From a checkpoint of a small transformer trained on Wikipedia: 9 layers, 2 heads of 64 (1 for keys and values).
Each number is 128 + 24 x the weight over its row's rms, rounded and kept within 0 to 255. Layers, rows and columns count from 0. The size above them is the row's rms in percent of the matrix's.

# layer 4 MLP up, 384x96, rms 0.245, rows 155-190, columns 0-95
size [105  98  84 102  95 106  98 103  94 106  87  96 102 103  94 101  96 100 100 105  97  99 100 101 103  98 100 102 115 102 101  99 105  92 104 102]
[[138 144 104 127 142 129 133 127 136  97 117 118 125 162  91 116 157 154 118 114 164 172 154 137 140 151 148  99 138 165 139 130 129 129 112 131 139 166 100 113 135 160 105 132 125 132 118  96 143 156 160 119 142 136 161  45 140 172 113 120 166 151 147 140 186 133 135 105 166 165 123 107  75  98 132 113 127 115 174 116 105 140 100 114 122 107 152  99 128 125 146 122 147 154  89 133]
 [168  82  91 126 108 110 119 122 148 144 131 139 153 138  96 145 129 119 115 123 172 146 123 157 160 109  67 140 125 104  90 132 134 161 130 154  78 137  94 166 169 107 153 132  99 106 114 170 136 150 150 131 137 125 136 115  85 105 112 110 163 184 139 114 126 117 142 124 153 167 106  96 126  83 143 110 137 108 132 116 114 129 155 115 120 168 117 137 117 128 130  84 154 135 155 118]
 [123 189 109 159 149 144 134 127 110 123 141 111 116 111 167 145 122  78 120  59 170 183 139 140 148 161 136 137 143  97 126 122 129 109 127 167 147 134 103 116 169 106 112 136  73 105 116 115  88 135 103 157 123 118 132 115 121 108 129 111 111 161 149 102 139  97 144  75 120 130 124 117 128 118 115 138 102 121 134 103 207 114 109 122 144 149 142 123 113 121 128 122 140 156 116 130]
 [154 145 145 144 116 130 141 119 118  85 117 115 166 122 125 120 113 101 109 146 126 134 136 140 117 111 115 110 117 107 143  70 142  94 186 134 114 156 120 133  92 170 144 114 168 125 107 144 119 132 118 142 111 169 137  85 119 157 174 130  91 120 107 140  95  55 137 129 135 142 100 132  94  90 128  95 116 119 102 130 121 125 144 133 180 137 154 126 139 100 124 147 106 172  84 114]
 [120 153 141 173 167  60 144 167 128 133 136 137  99 177 127 169 140 172 122 116 148 140 163 173 111 123 113 152 128 123  96  81  72 104 115  98 111 158 123 130 113 106 142 133 135 127 116 110 149 127 157 147 126 116 118 142 177 116 143 141 154 123 119 133 117 133 118 132 113 163 133  73 140 162 138 116 146 130 122 110 180 158 118 123 147 163 131 100 162 112 132 133 107 126 147 148]
 [108 146  90 141 148 157 166 100 105 136 100 137 117 165 131 104 152 108 138  86 157 164 112 132 134 106 130  95 140  91 138 163 121 129 153 113 105 125 120 142 153 128 121 161 152 127  95 139 143 133  58 134 103 113 140 123 163 157 133 123 121 175 166 110 148 111  96 163 142 172 117 141 101 155 126 147 174 163 125  99  86 123  94 145 111 134 102 125  95 141 146 111 138 152 131 151]
 [118 140  88  97 140  86 162 120 128 145 109 130 134 101  78 127 145 139 127 114 106 118 144 170 126 163 109 110 129 114  80 142 125 142 132 147 133 132 107 122 118 151 119 123 107 182 124  93 126 150 109 118 122 128  88 130 147 146 145 166 135 128 163 165 121 116  75 109 171 172 125 107 173 140 104  98 114 118 145 154 113 132 154 187 144 149 141 131 122 108 103 163 109 179 124 110]
 [101 130 130 133 149 164  98  97 107 114 115 150 119 128 153 102  85 166 131 119 118 128 151 119 109 131  86  59 130 122 136 157 140 117 129 103 140 124 107  94 125 160 113 124 130 152 104  91 132 133 131 119 135 128  92 142  84 110 122 130 149 145 107  99 147  65 147  98 125 135 121 131 116  94 127 169 104 122 118 159 142 139 150 138 160 135 157 126  93 176 114  89  90 159 182 119]
 [136 108 141 151 133 116 139 141 177 104  84 131  95  86 117 145 116 165 128 127 119 170 143 164 110 108  88 129 143 111 137 155 127  92 129 144 110 136 102 135  78 139 139 131 154  95 131 142  90 131 101 125  99  85 105 103 111  86 164 188 110 136 129 137 112 121 114 159  96 130 102 110 113 133 119 130 101 174 144  92 148 129 126 139 170  84 121 122 107 138 149  97 156 143 149 140]
 [143 115 128 165 155 127 120 141 158 135 163 102 121 135 121 116 106 153 126 145 124 121  85 104 176 127 153 145 154 145 108 117 111 152 159 129 134 160  95  84 161 118 138 134 131 120 102 132  96  97 132 163 100 147 130 122 177 106 134 159 142 118 147 109 162 146 175 157 111 128 127 167 132  93 159 124 147 143 122 107  84 172 175 148 108 166 165 101 134 131 173 100 109 132 121 123]
 [145 132 110 148 148 125 154 152 140 152 164 110 111 142  89  98 119  81  90 114 117  96 106 126  85 131 108 151 164 124  89 150 115 194 140 129  99 116 105 148 117  96 143  99 145  74 148 114 133 117 106 135 110 135 123 151 163 107 131  78 146 150 127 153 114 126 106  95 118 109 139 130 136 108 167 134 144 100  86 138 112 147 114 174 125 147 110 131 168  98 157 128 114 163 110 131]
 [152 111 144 148 115 116 123 101 103 129 124 145 146 132 166 155 133 127 120 151 138 124  90 102 119 155  91 107 137 127 115 126 104 162 150 132  61  86 124 140 119 171 132 125 111 148 148 158 118 119 118 168  85 129 122 114  89 134 148 100 172 162 125 168  80 175  76 149 140 105 112 133  94 117 165 109 120 143 137 134 107 107 118 104 136 138 160 143 128  98 128  81 113 135 108 153]
 [107 149  82 146 132  84 140 106 136 134 162 108 118 136  88 153 141 169  98 134 134 112 144 106 160 100 122 151 114 125 117 104 119 146 122 152  96 120 115 128 100 110 126 128 162 140 133 171  96 112 102 126 172 101  90 147 106 102 100 133 137 134 144 178 150 175 145 127 145 136 135 115 161 118 130 139 120 142 129 167 182 146 122 130 141  83 137 104 116 116 111  58 117  88 136 147]
 [ 78 131 115 151 154 144 149 168 105 118 111 112  97 167 107 152 118 122 123 139  85  97  91 146 136 133 126 117 149 106 143 145 128 113 151 117 162 163  87 161 141  75 144 130  83 100 129 139 108 153 183 120 129 122 100 133 136 140 155 136 112 102 113 154 130  84 123 123 132  97 136  98 111 162 119 142 167 115 135 165 158  72 121 134 125 109 153 101 151 107 137 107  93 110 109 138]
 [118 128 116 182 171 144 157 120 118 127 182 124 140 145 147 136 105 133 104 119 115 127 128 153 119 131 131 132 102 164 128 146 132 167 117 111 155 117 117 108 130 176 167 120 123 156  65 126 130 134 127 161 157 126  92 114 133 153 130 164 128 141 124  95 123 146 125  96  65 148 159 104 100  92 115  82 144 103 104 143 142  80 141 183 110 130 127 108 129 149 109 124 101 104 140 141]
 [144 139 113 139 130 101 106 111 173 126 169 120 108 127 126 129 139 129  81 107 140 179 124 115 137 123 119 128 135 129 113 187 115 120 142  58 117 132 123 127 155 189  99 122 141 124 107  77 145 121 102 139 123 119 125 155 125 114 106 153 103 119 113  97  90 150 153 122 140 110  92 134 111 114 124 159 157 139 149 132 111 146 110 180 127 110 176 113 142 114 150  91  90 154 156  94]
 [121 119 110 106 116 133 138 136 125 113 153 128 100  94 142 156 108 104  92  80 146 125 112 156 150 112  88 143  99 105 114 132 103 137 102  65 137 161 131  95  88 162 144 137 107 143 109 156 118 136 145 114 122 116 139 115 142  84 122 114 106 174 157 110 120 127 156 109 130 143  90  99 102 143  87 120 117  93  89 138 130  88  90  97 122 138 122 108 120 117 147  57 144 106 139 142]
 [100 130 113 119 134 108 149 130 130 108 108 146 131 134 114 137 140 121  83 114 164 150  73 151 113 129  63 107 164 173 127 145  80  86 105 137 133 106 134 107 156 147 133  98 126 100 156 112 116 136 131 103 131 127 143 130 125  87 150 162 153 141 116 140 101 177 112 139 118 113  85 152 139 152 151 113 167 123  90 149 112 137 120  91 152 136 138 131 140 186 115 130 140 150 156  84]
 [100 149 115 114 103 114  95  90 133 113 153 117 143 118 144 125 114 168  98  85 135 126 147 121 113 104 112  88 113 113  92 110 120 108 149 170 111 108 106 146 162 166 129 150 169 114 120 160 143 170 114 137 101 143 137 134 156 145 135 150 100 142 127 114 155 127 117 108 110  94 116 109 164  99  97 173 154 108 153 130 108 112 153 106 121  83  81 139 191 151 101 111 126 151 117 117]
 [129  97 121 129 166 114 150 132 126 179 126 152 176 135 139 104 134  89 119 161 123 114 107 191 152 105 168 128 141 143 165 117 112 138 132 162  95 124  93 100 110 116 110 118 153 146 100 117  85 133 122  92 117 156 188 135 117 156 124 115 146 148 141 136 103 113 134 130 136 108 105 106 115 154 159 119 141 137 130 124 134 142 139 169  95 133 137 152 130 165  94 101 148 165 174  90]
 [151 129 115 146 129 163  74 150 128 137 131 102 140 181 145 155 140 116  71 148 128 143 131 145 113  99  61 142 189 158 100  92 123 155 161 122  91 141 147 144 106 164 152 131 129 120 130 122 115 121 145 155  99 122 121 123 142 144 163  91  85 178 134 113 134 105 115 134 109 124 137 132  89 157 137 124 118 143 110 138 134 119 127 148 113 123 139 136 107 160 129  66 101 130 131 146]
 [159 121 150 139 162 132 105 152 135 134 124 111 106 124 117 149 192 110 121 141 132 149 116 130  96 136  97 157 128 142 152 109 104 155 103 150 128 140 140 153 122 155 101 142 143 183  85 154 115  84 158  96 171 127 127 109 150 159 156 109 140 117 161  87 149  98 101 140  97 136 109 139  67 114 120 164 136 135  87 136 122 118 147 122 125 169 145  99  83 139 111 155 123 108 137 140]
 [ 90 100 140 132 152 102 121 156 139 131 119 146 124 167 147 136 160 114 113 134 138 142 133 125 129 136 101  94  96 185 102 124  86 124  98 135 145 132 111 165 102 175 110  99 126 122 156 150 108 157 151 119 134 111 165 112 115 110 129 112 140 135 127 128  86  93 129 138 103 135  92 130 133 108 130 173 104 117 133 148 111 159 132 112 179 160  69 117 138 150  95 137 123  90  67 103]
 [108 129  93 100  96 154 125 146 134 113 152 108 123  99 118 108 129 108 128 111 148 170 124 109 121 163  83  90 102  91 104 121 103 135  73 137 113 140 110 138 148 126 148 150 131 116 141 110 157 158  99 141  74 113 153 106 111 114 145 113 127 116 182 159  83 102 170 132 135 130  92 118 102 146 130 134  94 117 154 116 123 151 161 132 167 104  82 126 148 145 143 130 123 139 182 137]
 [137 144 153 143 113 103 123 162 135 136 124 101 126 138  94 157 180 170  99 112 129 147 135 160 139 115 128 140 198 106 109 113 113 121 131  94 147 134 118 161  86  96 115 169 118 156 123 163 116 122 147 129 157 155 142 131 152 120 149 108 145 134 190 116 124 169 125 105 113 105 148  92 100 137 127 149 117 109  88 114 100 110 124 126 117  78 119  97 142 157 145 119  85 131 168 132]
 [164 178 112 110 143 157 181 119 174 119 164 123 129 107 110  95 106 128  92 159 122 167 132 143 113 133 160 153 176 135 100  91 135 125  98 114  97 109 111 124 146 116 117 129 127 141 100 117 132 162 138 129 131 147 130 129 149  87 135 165 109 151 157 131 146 145 150  94  79 132 144 132 103 147  79 120 146 163 165 142 122 144 128 117 128 104 136  65 121 157 140 148 124 137 158 116]
 [104 114 108 118 110 124 136 127 111 114 164  74  93 125  74 140 123 138 116 189 139 151 127 145 129 115 158  92 158 113  83 125 119 110 131 151 132  97 118 132 126 147 123 128 117  84  84 124 125 121 134 148 180 143 108 169 163 101  98 149 188 171 148 117 100 149 139 137 143 142 135 127 150 144 132 152 115 113 121 114 128 167 129 100 126 124 118 102 116 139 139  81 163 155 110 163]
 [144 137  96 164 137 155  90  82 107  83 137 119 110 149 125  98 110 138 132  96 117 150 101 113 146 155 135 120 153 118 128 151  72 155 136 143  87 139 139 121  78 147 101 167 166 172  98 102 161 108 118 102 111 108 147  86 116 162 134 106 162 157 132 128 129 134 162 147 121 154 101 182  98 121 130 153  81 143 134 122 146 137 121  97 138 144 164 130 110 123 135 128 137 130 121 134]
 [107 111 139 139 144 120 118 146 139  85 108 110 103 150 131 147 120  98 109 138 114  99 159 127 136 109 102 102 170 184 166 146 113 149 168 128 121 154 165 107  95 125 161 124  99 121 137  82  97 141 120 106 192  98 141  85 111 122 144 155 127 101  90 122 145 128 137  92 107  97 102 163 133 104 100 165 103 137 135 113 130 120 140 106 168 116 150 101 147 112 140 129 124 149 165 141]
 [ 89 159 114 119 123  98 110 107  97 100 162  82 131 151 132 120 147 156 128 138 110 117 126  75 111 111 104 108 139 148 125  79  76 141 106 125 148 121 100 107 120 136 148 122 169 153 146 131 129 129 131  94 123  92 119 105 104  84 147 134 159 115 116 150  94 120  91 125  94 142 131 157 144 102 140 146 134 204 153 136 127 138 116 106 143 119  87 124 127 169 154 118 101  93 137 107]
 [119 139  68 111  94 126 136 139  94 152 129 121 103 125 162 139 119 107 109 138 126  84  95 184 159 119 103 159 178 122 147 143 120 141  95 157 169 140 133 147 139 130 112 138 138 110  89 161 132 130 120 148 108 175 151 152 167 110 141 167  75 130 129 125  92 127 136 187 117 108  88 139 134 120 130 144 120 132 149 154 125 129 108 153 173 128 147 122 107  89 123 126 116 144 133 114]
 [116  95  98 132 140 152 148 147 131 124 143 140 113 121 165 181 108  81 160 116 115  66 134 155 114 112 103 157 102 114 128 136 105 158  92 122 134 110 140 128 136 139 122 132 131 143 121 124 160 125 173 107 122 151 157 135 110  83 153 138 138 173  82 110  94 136 126 146 121 139 121 142 120 103 106 156 128 124 142 138 105 131 127 140  69 150  98 121 128 106 169 172 137 157 127 191]
 [128 126 178 138 137 164  98 129 170 169 135 125 139 153  75 144 143 104 136 123 130 109 120 131 147 134 130 121 172 133 148 133 109 125 105 158 158 186 134 151 139 104 134 135 110 128 144 126 130 136  95 113 100 123 137  90 150 132 144 130 125 161 187 128  77 107 125 126 139  87 135 137 130 114  69 143 146 119 126 160 158 152 148  97  87 155 155 132 129 155 169 145 177 126 120 150]
 [100 142 105 150 139 115 117 121 122 149 161 139 177 173 112 106 127 168 139 113 118 166 129 127 121 130 126  84 113 128 133 136 165 122 161 164 122 139  95 125 117 109 147 171 104 138 181 165 123 138 155 151  99 143 149 118 162 114 148  86 134 136 123  98 113 101 115  92 169 125 147 130 136 147  94 155  87 132 108 141  80 136 166 142 122 123 123 116  79 130 133 111 184 111 151 120]
 [113 112 125 104 115 128 111 137 128 160 111 106 117 122 125 152 158 164  71  70 138 132 143 116 136 169 125  82 166 111 121 133 122 130 135  96 139 125 117 133 140 139  95 104 115 139 138  98 131 147 178 120 157 132  88 105 153 122 123 148 115 135 136 183 146 108 118 143 141 107  93 124 120 103 102 135  59 144 144 149 132 146 172 125 132 150 138  97 145 139  81 169 115 100 120 173]
 [139 109 139 145 131 159 108 129  89 161 162 125  89 125 124 109 155 158 111 118 126 119 123 116 147 124  90 100 132 142 127 159 129 128  96 114 193 115 111 117 154 153 163 100 109  88  79  92  95 158 139 104 126 117 131  87  86  95 117 166 123 140 137  92 121 114 146 133 153 157 132 121 151 133 132 148 178 110  90 108 122  99 147 138 156 118 164 103 117 108 104  90 138 110 138 158]]
# layer 4 MLP down (transposed), 384x96, rms 0.0612, rows 155-190, columns 0-95
size [110  93  95 103 105 104  98 111 102 102  91  95 102  97 101  97  95 106 100  99  97  97 101  96  98  98  99  97 117 104  99 101  99  96  96 100]
[[131  87 128 153 108 154 100  96 139 157 158 156 141 138 129 128  94  99 141 153 144 152 126 149 105 131  88 130 145 150 151 114 130 131  94 113 133 158 111 130 146  71 124 171 145 105  86 117  95 114 100 128 143 143 125 142 111 109  83  93 149 101 146 139 119 135 117  82 137 111 140  95  88 149 141  98 123 153 160 133  99 119 122 124 114 129 200 166 125 102 127 155  99 151 146  98]
 [150 177 120 109 103 162 103 155 113  92 135 143 115  97 162 114 147 118 155 126 142 144 139  92 158 161  92 109 157 136 124 120 116 127 145 155 103 130 127 149 103 139 135 102 113  90 104 161  91 113 156 124 142 153 127 105 134 151 157  89 123 188 138 141 168 116 109 153  73 135 131 132 162  83 145 139 117 138 122 145 122 109 120 103 156 138 128 166  87 141 133 147  88  98 154 154]
 [123 146 118 143 120  92 132 136 137 113 101 127  95  67 112 129 112 174 144  69 137 112 128 140 112 109 167 146  98 131  68 104 128 179 153 101 104 102 127 149 119  98 112 135  93 110 127 144 110  97 144 146 122 126 110 146 146 107 134 123 131 131 100 136 135 167 126  89  86 100 145 130 158 140 148  98 117 112 138  78 128 161 164 132 139 136 146 109 107 160 164  89 139 127 136 160]
 [137 112 189 157 156 135 136 132 111  81 122 132 146 133 137 130 134 129 149 154 125  86 140 134 119 137 129 100 116 143 172 130 126 126 105  75 146 159 147 119 111 140 158 108 113 159 188 152 125  90 107 105 129 138 100  97 111 116 160 108 121 113 130 148 136 124 108 161 107 146 122  99 105 124 101  94 101 160 102 137  86 117 129 126 134 104 186 156 172 127 142 168  90 103 125 106]
 [124 151 164 120 129 152 122  82 123  98 113 120 128 141 148 151 117  94  81 110 168 137 127 137 116  96 109 132 135 162 133  80 129 169  90 180 125 136  88 149 136 128 130 137  90 145 124 118 159 144 131 170 148 136  93 123 152 152 113 139 148 121  74 118 160 133 153 113 141 182 150 120  90 131 100 126 120 129 155 109 132 114 140 148 138 129  76 162 144 170 131 157 145 136  93 140]
 [176 121 143 144 125 127 148 170 142 123 149 150 136 156 161 166 170 129  92 130 134 153 129 138  99 159 152 129 135 113  71 130 122 130 158 136 160  64 101 126 141 116 127 161 166 129 134  97 131 126 144 121 131 130  99 180 101 115  95 136 108 121 139  85 120 100  89  97 146 168 140 174 111 124 130  98 145 138 110 116 140 119 104 149  72 131 115 121 128 142  97 149 128  96 126 123]
 [108 141 154 114  83 134 156  90 118 139 111 145 127 142  60 122 133 158 140 132 122 148 123  91 155 141 131 130 120 143 110 160 109 161 130 112 151 130 117 160  97 123 107  89 132 114 152 100 163 115 156 128 124 116 119 156 155 145 112 126  99 130 154 144 140 139 100  75  95 178 177 117 141 115 146  99 115 109 122 131 142 123 103 160  59 120 114 128 112 145 125 182 123 166 105 133]
 [137 106 117 141 113 117 107 129 135 111 113 105 110 122  86 118 125 172 126 167 123 135 101 124 130 102 106 151 101 131 160 118 110 176 154 133 118 132 114  94 133 163 117 153 145 166  89 132 138 136 149 148 125 114 118 129  75  89 136 147 149 210 151 144 127 158 150  66 124 130 114 144 132 124 149 152 167 109  90 156  92 130 103 123 155 111 143 126 130 126 134 134 102  96  77 146]
 [101 159 106 136  95 107 147 165  83 150 165 149 146  96 120 139 114 184 154 144 102 101 147 131 153 134 125 114  98 141 121 173  96  92 160 121 159 122 102  77  90 111 166 114 132 120 146 164 152 133 140 158 122 112 105 138  81 133 148 125 170 153 144 125 145 140 106 137  98 106 139 126 141 116 116 163  98 129 149 102 113 151 110 107 168 141 137 115  99 142 126 158 141 151 149 106]
 [129 133  99 138 149 104 102 142 146 176 160 104  90  97  74 112 144 118 147 100  73 110 110 123 167 154 172  96 118 149 145 104 108 118 126 113 124 132 104 150 139  98 134 103 148 150 133 121 127 127  91 150 120 132 128 106 137 169 128 117 163 125 166 175 139  87 124 146 134 135 163 125 146 144 182 117 102 112 118 200 101 120 145 126 138 129 145 132 116  97 114 139 115 117 155 139]
 [149  82 119 127  94 121 120 125 122 142  93 187 137 142 125 106 133  98 124 135 136 106 110 118 159  83 141 115 145 144 112 127 155 145 165 132 139 123 140 122 157 109 160 115 138 151 151 104 166 116 122 147 149 103 117 124 148 104  76  83 173 116 106 125 156 148 117 104  86 140 147 128 193 117 157 144 121 153 117 118 131 120 119 176 145 123 139 139  89 131 114 148 105 147  62 118]
 [107 109 160 133 120 115 149 105 166 152 103  94 131 133 134  76 118 113 109 149 137 176 116 128 125 112 156 104 142 134 105 167 116 105 138  92 128 119 159 170 147  89 161 188 144 135  95 167 155 163  72 134 126  94 114 134 166 111 148 126 120 127 101 175 104 121 123 112  83 161 109 133 109 100 140 138 102 111 135 122 110 147 128 125 148 125 151 114 143 126 154 144 138 102 130  88]
 [152 111 140 129 108 100 141 112 141 128 129 108 189 120 119 174 138 112 141 150 151 124 152  64 108 160 131 112 107 103 124 113 101 121 160 106 166 139 124 157 122 142 120 134 130 100 130 151 132 140 169 152 148 121 143 181  74 174  73 157 134 152 119 135 124 135  98 115 112 146  96 129  93  99 122 123 135 126 133 152 135 152  93 127 192 125 121 148  86 134 134 139 156 142 112 117]
 [130 160 110 108 121 107 105 143 159 143 134 148 125 169 139 148 155 123  91 102 160  84 156 100 132 197 129 126 139 161 112 106 115 141 106  85 107 143 123 156 121 135  91 135 139 129 109 121 149 112 169 121 128 141 145 136 159  98 142 124 153 152 155 100 169 133 141  94 125  98 142 179 115 120 104 136  94 159 131  97 120 161 148 123 154 171 132 129 149  97 130 148 104  95  92  96]
 [106 163 135 112 125  98 132 115 130 129 127 145 135 172 112 135 126 118 112 135 153 133 139 126 143 134  75 153 110 121 132 131 155 127 150  78 133 155 134 107 125 129 138  64 103 168 138 151 128 104 133 110 118 102  97 146 103 124 146 130  94 131 158 103 104 157 139  94 106 176  86 109 156 162 148 119 157 204  94 116 155 103 103 161 155 134 135 152 136  95 136 114 137 142 161 109]
 [169 168 136  95 163 123  90 128 139 141 134 116 149 165 141 157 143 147 143 103 124 112 150 100 142 169 121 176 150  94 115 103 149 120 108 136 124 118 136  87  99 133 167 137  97 115 145  90 148 103 149  99 109  99 123 131 183 122 130 136  94 123 109 104 141 136 151 134 154 115  94 108 111 132  80 137  73 131 119 152 176 118 137 119 125 110 127 115 110  99 133 142 122 189 145 139]
 [123 125 145 126 116 143 123 129 102 133  79 155 128 141 116 121 156 136  83 122 143 170 119 138 134 132 152 101 125  62 137  78 103 158 106  94 131 134 113 148 109 139  81 113 160 162 107 109 169 118 132 132 114 137  84 143 123 153  92 131 143 145 103 146 127 115 150 145 151 168 174 110 115 106 164 127  78 118 139 106 158 102 136 157 117 132 121 121 148 157 110 116 111  86 145 174]
 [144 104 130 108 154 138 106 152 121 118 102 103 129 113 148 166 130 129 126 148 116 153  98  99  89 122 177 118  95 155 161 107 168 117 143 123 109 125 134 148 109 134 122 120 162  93 137 146 119 135 106 125 157 135 101 164 144  95 106 111 146 167 122 112 129 127 110 136 124 188 135 173 121 164 106 112 134 113 140 134  99  97 128  82 121  78 129 176  97 107  86  92  97  97 151 137]
 [144  95 202  98 142 134 121 113 121 136 110 112 126  72 128 117 147 150 147 114 149 115  99 112 159 136 112 151 103 139 127 106 141 199 118 157 135 131 128 137 155 171 143 142 178 129  95 116 119 115 132 109 157 117 121 131 101 156 126 130  95 139 168 161 136 112 152  97 144 142 115 100 147 185 102 140 131 126 119 109 125  80 113 147 123 110 127 151 127  86 153 149 126 162 111 103]
 [141 126 168 165 110 188  91 104 114 136 149 133 107 126 119 150 146 129 136 152 102 113 119  68 100 135 157 142 121 112 129 143 121 154  98 135 138 107 168 184 113 124 125 121 151 110 109 115  94 116 143 119  91 150  95 102 120 159  87  95 104 144  99 129 110 115 124  90 133  90  95 137 141 134 180 166 130 128 131 141 139  97 133 158 149 120 134 108 138 137 147  84 168 120 155 141]
 [142 109  67  90  92 114 131  90 132  78 131 141 111 126 148 100 118 148 124 124 163  76 113  93  86 134 157 122 108 190 107  97 170 112 145 153 118  98 135 132 112 145 149 106 129 174 151 128 125 138 167 112 113  96 135 109  94 135 110 168 116 119 125 126 136 143 146 109 120  93 167 113 159 153 164 135 124 113 121 132 152 135  94 136 109 131 107 119  89 117 124 128 135 136  90 126]
 [127  84 116 105 156 127 148 114 126 120 161 103 140 133 132  84  84 122 143 181 134 158 163 109  84 133 147 123 121 103 132 130 119 110 124 112 116 129 119 143 177 146 143 139 137 182  99 169 136 141 119 102 140 142  97 126 162 118 118  94  98 123 131 104 136 170 145 164 109 132 112 140 157 138 106 155 102 114 109 121 127  95 112 186 110  91 124 156  73  95 155 151 113 146 133 117]
 [124 123 127 120 158 113 130 147 125 137 168 157 141 151 133 141 140 112 123  96 120 104 109 107 126 156 152 110  68 156  98 135 139 112 135 129 145 176 150 128  65 123  80 103 147 137 140 147 164 101  81 116  91 108 127 155 104 167  85 117 151 133  92 104  87 143 144 119 130 118 125 111 127 134 124 143  89 139 149 152  95 133 139 107 154 116  93 178 126 161 110 112 109 104 110  98]
 [130 122 151  95 116 125 132 120  46 125 143 117 119 112 106 149 117 106 123  99 102 173 113 113 141 110 142 122 140 136 113 150 150 143 116 132 136 146 120 122 132  95 155 113 130 141 146 152 152 121 135 124 104 110 153 127 141 148  93 119 115 137 164 145 179 110 139  90 105  72 195 154 148 111 111 150 119  83 122  80 156  90 124 126 124 138 111 134 175 114 149 112  98 176 133 118]
 [126  98 100 138 118  98 104 120 136  99  77 137 151 154 145  52 137 117 155 166 145 137 127 106  97 124 144 130  88  92 122 111 153 109 135 162  91 153 135 139 143 175 145  96 143 163 111 119 137 137 102 116 130 127 155 128 145 120 118 111 140 121 113  92 131  96 115 173 133 131 112 124 126 144  88 130  93 162 170 160 147 148 117 103 132 162 107 130 113  91 144 151 116 118 181 114]
 [ 95  94 133 121 144 139 130 181 109 124 108  96 197 149 106 120 125  87 132 116 133 149 137 111 101 139 156 101 129 123 146 148 128 131 185  89  94 134 120 120 158 148 183 100 159 172 109 155 120 133 166 134 126 133 120 123 116 108 133  90 139 121 157 123  99 135 137 146 108 120 135 148 100 117 119 119 111 159 112  76 138 124 122 142 100 130  88 159 123 146 112 177 115 144 156 162]
 [110 156 116 147 149 110 104 160 156 158 100 132 134 107 146 131 125 130 112 123 120 102 114  92 145 151 139  86  84 195  99 152  78 129 140  86 149 131 107 137 123 128 113 147  86 127 116 127 162 145 128 145 112  94 108  83 118 142  94 131 132 108 137 161 115 156 127 135 171 164 141 130 134 105 173  86 113  90 102 166 105 141 106 166 139 161 126 140 113 119 132 142 125 105 156 143]
 [128 145 109 138 123 139 127 134 118 128 120 109 114 108 150 175 110 180 140 134 139 140  95 117 153 168 140 161 104 105 181 113 154 118 165 148 163 111 132  91 144 117 141 125  90 145 136  84 113 141 119  92 138  78 164 164 115 125 131 148 115 141 104 156 155  97 181 116 133 112 114 134 114 165 126 163 153 117 189 142 106 148 153 124 139 154 132  84 116 113 123 159 129 141 119 152]
 [142 106 147 129 134 149 103 135 120 173 155 145 113  90 172 105 154 112  88 125 131 105 131  96 104 149 134 144  83 160 126 119 118 148 167 177 103 111  78 130 121 117 143 133 116 109 147 132 128 116 116 199 154 138 157 114 117 136 162 130 127  99 147 152 147 108  95  84 135 107 154 143 130 135 125 117  67 174 105 146 124 103 112 139 114 159 147 118 136 163 115 144 126 103 134 156]
 [129 172 110 143 126 159 127 105 155  97 164 182 142 117 147 127 122 115 131  95 101 120 137 145  81 137 152  77 155 129 116 124 133  83 109 130  84 112 123 103 125 185 102 124 132 150 102 132 159  88 142 128 114  87 140  92 128 121 110 117 111 144 114 137 111 163  86 101  84 121 140 166 128 129 136 101 113 127 113 122 124 153 139  81 126 111 109 150 107 130 135 161 156  82 112 112]
 [123 146 119 151 165 132 127 137 170 151 153 177 133 151 196  95 109  96 157 131  67 131 130 135 115 169 126  92 125 100 103 140 136 126 144 135 148 133 130 173 159 150 133 130  83 130  72 146 141  86 111 121 101 120 107 144 116 105 139 120 137 129 121 162 157 127 110 119 179 144 163 100 147 129 131 160 103 106 133  73 126 118 135 147 125 125 124 134 137 147 143 129  94 109 118 133]
 [ 89 151 144 114 120 132 126 108  96 117 131 116 139  95 158 133 126 123 166 127  95 124 104 102 151 137 144 130 131 150 138 183 178 124 144 151  99 140 118 174 101 119 122 166 130 171 135 105 141 199 106 129 153 113 103 113 125 141  68 149 171 130 125 135 136 151 130 149 106  82 149 169 126 108 115 141 116 116 125 141 133  78 168 136 118 147 130  96 112 119 131  90 128 125 108 163]
 [128 111  84  90 137 144 147  93 109 169  93 171 131  90 114 159 123 117 122 146 133 140 124 105 136 144 131 113 144 185 161 137 129  89 127 142 139 136 163 125 109 114 122  95 124 129 113 123 148 133 133 147 152 135 160 158 114 133  88 145 137 149 109  81  96 133 151 111 119  59  81 142 131 134 114  90 126  97 118  99 148  90 111 116 159 121  97 120 140  70 149 121 128 140 108 147]
 [130 110 113 147 115  79  96 143 116 134 171 113 158 108 132 114 152 109 144  74 119 106 152 124 116 112 139  93 127 143 121 124  63  85 157 184 134 123 157 147 116 121 139 152 131 140 124 148 117 133 142 111 141 103 156  96 121 101 118  99 109  93 125 113 127 155  91 115 131 109 160 147 118 122 102 115  72 129 109  87 135  98  82 135 108  71 114 168 116 125 136 139 147 106 128 114]
 [121 160 126 136 106 119 170 132 100 107 130 137 157  86 110 160  96 146 114 126  91 111  77 142 134 147 152 123 146 113 124 118 146 104 121 126 128 137 115  97 144 174 105 117 113 158 168 118 129 148 169 152 110 160 151  84 150 102 112  98 125 129 102 123 155  59 118 143 124 167 141 146 123 167 141 138 146 103 137 163  86 140  89 136 115 122 119  82 160 144 150 138 121 170 124 115]
 [144 144  83 142  75 112 115 113  77 123 166 119 124 127 140 133 160 136 124 141 158 113 141  94 199 126 171 127 104 156 142 102 101 131 142  99 138 123 132 132 107 117 138 133 141 135 113 140 180 125 130 119 128 112 120  68 119 164 135 126 112 101 147 167 144 124 168 140 129  73 125 122 138 126 171 160 121 165 122 112  96 127 121  72 109 138 151 111 159 142 154 124 133 143 133 145]]